{
  "num_hidden_layers": 22,
  "hidden_size": 128,
  "num_attention_heads": 2,
  "num_key_value_heads": 2,
  "head_dim": 64,
  "intermediate_size": 512,
  "vocab_size": 2048,
  "hidden_act": "gelu",
  "norm": "layernorm",
  "norm_place": "pre",
  "norm_eps": 1e-06,
  "positions": "learned",
  "qk_norm": false,
  "attn_scale": 0.125,
  "bias": "none",
  "tie_word_embeddings": true,
  "parallel_block": false,
  "init": "normal",
  "init_std_qkv": 0.0504,
  "init_std_o": 0.0076,
  "init_std_up": 0.0504,
  "init_std_down": 0.0038,
  "optimizer": "soap_variant",
  "learning_rate": 0.0142,
  "beta1": 0.95,
  "beta2": 0.98,
  "weight_decay": 0.038,
  "lr_head": 0.0104,
  "max_grad_norm": 0.5,
  "warmup_steps": 200,
  "schedule": "wsd",
  "decay_fraction": 0.768,
  "decay_shape": "linear",
  "final_lr_fraction": 0.0,
  "batch_tokens": 65536,
  "max_seq_len": 1024,
  "doc_mask": true,
  "train_tokens": 143400000,
  "max_steps": 2189,
  "dataset": "wikipedia_en"
}
Each number is 128 + 24 x the weight over its row's rms, rounded and kept within 0 to 255. Layers, rows and columns count from 0. Numbers have three digits each. The size before them is the row's rms in percent of the matrix's.

# layer 14 MLP up, 512x128, rms 0.351, rows 471-511, columns 64-127
102:170134100144128121078082138088103143123129115149171132150090128158113124115092105149165113138116132136150154116119124111162128102116148113155146152092186145132149154147145122131132138115134124
094:126096127117096175183115086157123118171128150129148143124139125114157089173152114151158131115121129170123106117126108128128087147127143128104122120137085125124111097193119117174145111119158126
094:125091150120131118156128124146144138125122146121088107153117144116123106106140130126152126123122130139126151134091149098104137116145153073100143074090143123113137131142115117139166130104189134
095:092198118153138140163096145110120141083112149143144111090137107129111093153101151135125137145098116109102104135178128085134105116111118132126119113116122136162122122149163139074156092167119130
104:182138120139147155139112133117145090133129144115101105124167114155171106132164142120119094130139134108128124127161161112121155143127105139136065153134102144117082112123103148113087122131113114
092:106108138145102141117128132144116068139143109112127160166112135118102110103105120124200160146107103121105143167103162104094139111120119150103155179118125094134103149104181140130118079123164140
091:110118133150111146152116145101152079129181111088159125139098159119112123120144084101141138104164074151139077146146135155168093148155125123131094117105153091139115138148146135112130125148116143
095:132107162115120163133112088168120112137109142094155129187151111112125141126142138119124094123144145091125164105157140100146144132158111163112103125129136105103105081181158078184124143138192112
092:138094124100172160102123146160167152179147182118148139127109100143103128139141126090154129113148103109107127095164124123138148134135094111098152148136124138087097128116127114150139133167164170
104:173132109184145150144085127126151140116103111102174099156121170112117126110079121135151116157130111157143101125103157136097111120114069108095127174150150134117122150143127102102141090157138111
093:170132119137126134114115119174089095117128107149126132138138125125155114155134163133140163172113118089116133132138135127119132119125130118112145149122125108105173094162139117109072105148121145
103:099144127112110105149086118149087142079106104074124144123115136154089151104124117099146133124125107170146110141127126101144122111156135120166090120106119144163178099123133120149143072178139153
108:112144112100154144135133098154147135113122144074105122191132133129133186134104110089126125119114148123148101117127116092112137131119138114137112143100150125104137157136120153120127124162107111
077:088132167124141089110122121140144159117142153129109131131087122148131145155127130120154118175149156171135100095133087103157121113130107091135132097086125145107109132143136091123103135107126134
085:141145132122108161122110169145101107162120115105143117113106141143170128128141109113129128136120138149147107177138148130132075134166148136150112093146145088144140165092118141123143133084122115
111:129121145132151125112134117153124113106122108168131110163132133159142157137110102140177081131072117142173168140125147121121144106118128178130177114110102161116136112141125165142116125117125103
100:166133135117172175142139135130131172173170115135126120155123150118108168106104162071127115132111136103132099146136144093134113108118095108138099118126120081156110114130128098139133105113097139
099:123162151137075135140162169111135138081134103128142183113154133112158070093138082105127108100140144111154131157112157162098154128091129136100087117103158152157134142120121116188120120129110141
107:103169169175115132145056110115122103104086126111168157148125133167127150129125173109129131148132154148095118145118112120078131119132119127092165138151132074118129093144138147105121163146142120
108:107142090148088108133117132102150142100151139121130147138123165140123103074158118114104152085091094125079079137119157174170138100137132156132129110089139150131140144155099137110138104117094168
107:163114127109140134126111083116167143155110139140140081157105106136128127081152155113159147145114117145125101140140132086095148136151133146171155124143144121133101071121112205136111129111137145
103:135121147116125142152125126125146128100148132155111130135139129112159141106097127130133096108066103173093136154151137105127151131146132127112099140127158106104110145137151161144154101134109150
099:117181144145118102149133124135104126064132105094132155101077152153092154112183161171063171152114135143127125160117111105119119124145109134117110146085093086118157136114151129112132130149129127
096:165079160108200116118101107172153105154115154151140130154163156117112079117151159142154088147134121095120129153157106103122179129103097124119113122106157151098155147142130118132108098116135140
091:104125149097150123141131110112087151142134102138137081129089159151110144090131160127143154111153111136129137106125166127149124128138112153119120101103173105124131186083153117172153148146137114
102:133131119131155146127121129103126123125119108142101161170146141095156105111130111131149107123095117141159152142161149125159151124141158135100105086131188147117096135108166145105123125116066105
104:125179094102131090141165112132145167119140136131161145090162126104126131078121118117121155125155121130146090184113147127167130133086106090146070164107124125112088123115130108122153134173112170
115:115151129143117123122140176124166106120146128121154104154141077168118157160122114114210123132078142111099125113148107117092156137131164168135120146117107135105090117178141140159111130137134142
104:077112131124097107129143142146153105136150105150120116114130164140142089114105125113171140129142150147153138164108125158145122136157131095164097111110123161098106116138132108135117161132127129
101:141125166114128110081109132128092061126134124066093138153134126145132094135138160197126104103122131156121150120113135099086153146119114142124120158107170129127145089094121094123198162111149117
107:167123126115124168134158102137116146153122126117117137130120082121140165140109134113170192115143113121105090137129137118166165139127089145110165098135152145120119095129134111127111198149102116
108:124124146120128085134150161133129100158132159145144086098179082143120117133172125096145189117108089103114144159145160085113121108101145138087159102127101133117169173128115121120148114136118157
097:118127131138131124118148136155140088099172134148139126140110131127135117112124125124134151089124109073146179152107125122083157101155134159123092113139105112112124134155121140124119092171148119
095:130127114159135117153110134146137115107149106145080109136153156135167125117166131156148105130154137166133119161149092122126151166108113132156146135133175089166094128159104162144118129145104097
100:113125154106106126104154146124131126106133142096120162079139152084106149097118112122110119167100133125153128134118142148101107143095126114059156100102114118137146141105133168108123127131095155
102:132115130156104108117103117095150135099148146126153146144049110112128114160107125106142138150154152073121172110141129090115146130106134165128105114151131159151124126159120111104126125169088130
096:132133143123138084117118157084107152121113130127134098156129121158147120132127130154105132179159098119129120112148171151124113149104157075066158124148150119135132105111125126104122148117148150
103:093120110087136152094110144147128142163152108104137099136168136127187141091115155102110074187097139132119140106141151122139135141105146140148106113108169126123143098109126084112117107123109138
100:124142066118102153138119145068157100122140174127147122103137167181126103098115124213120110120142150135141119153134135156125136102118130166128139160122170178156141136162110132107121133140117133
104:147106125098152149152103146109111118103139104105149133134152157101154085151156171185165100145089118142124168154088121098138128132160101095145154120135093122123116155167128086159130126151108124
096:178108124124133095125127141152134112177145095155130120125128093119145117158147134133112159104097111117183139118131139110171145118097106100131138094162134128131094133163152145142140126117144149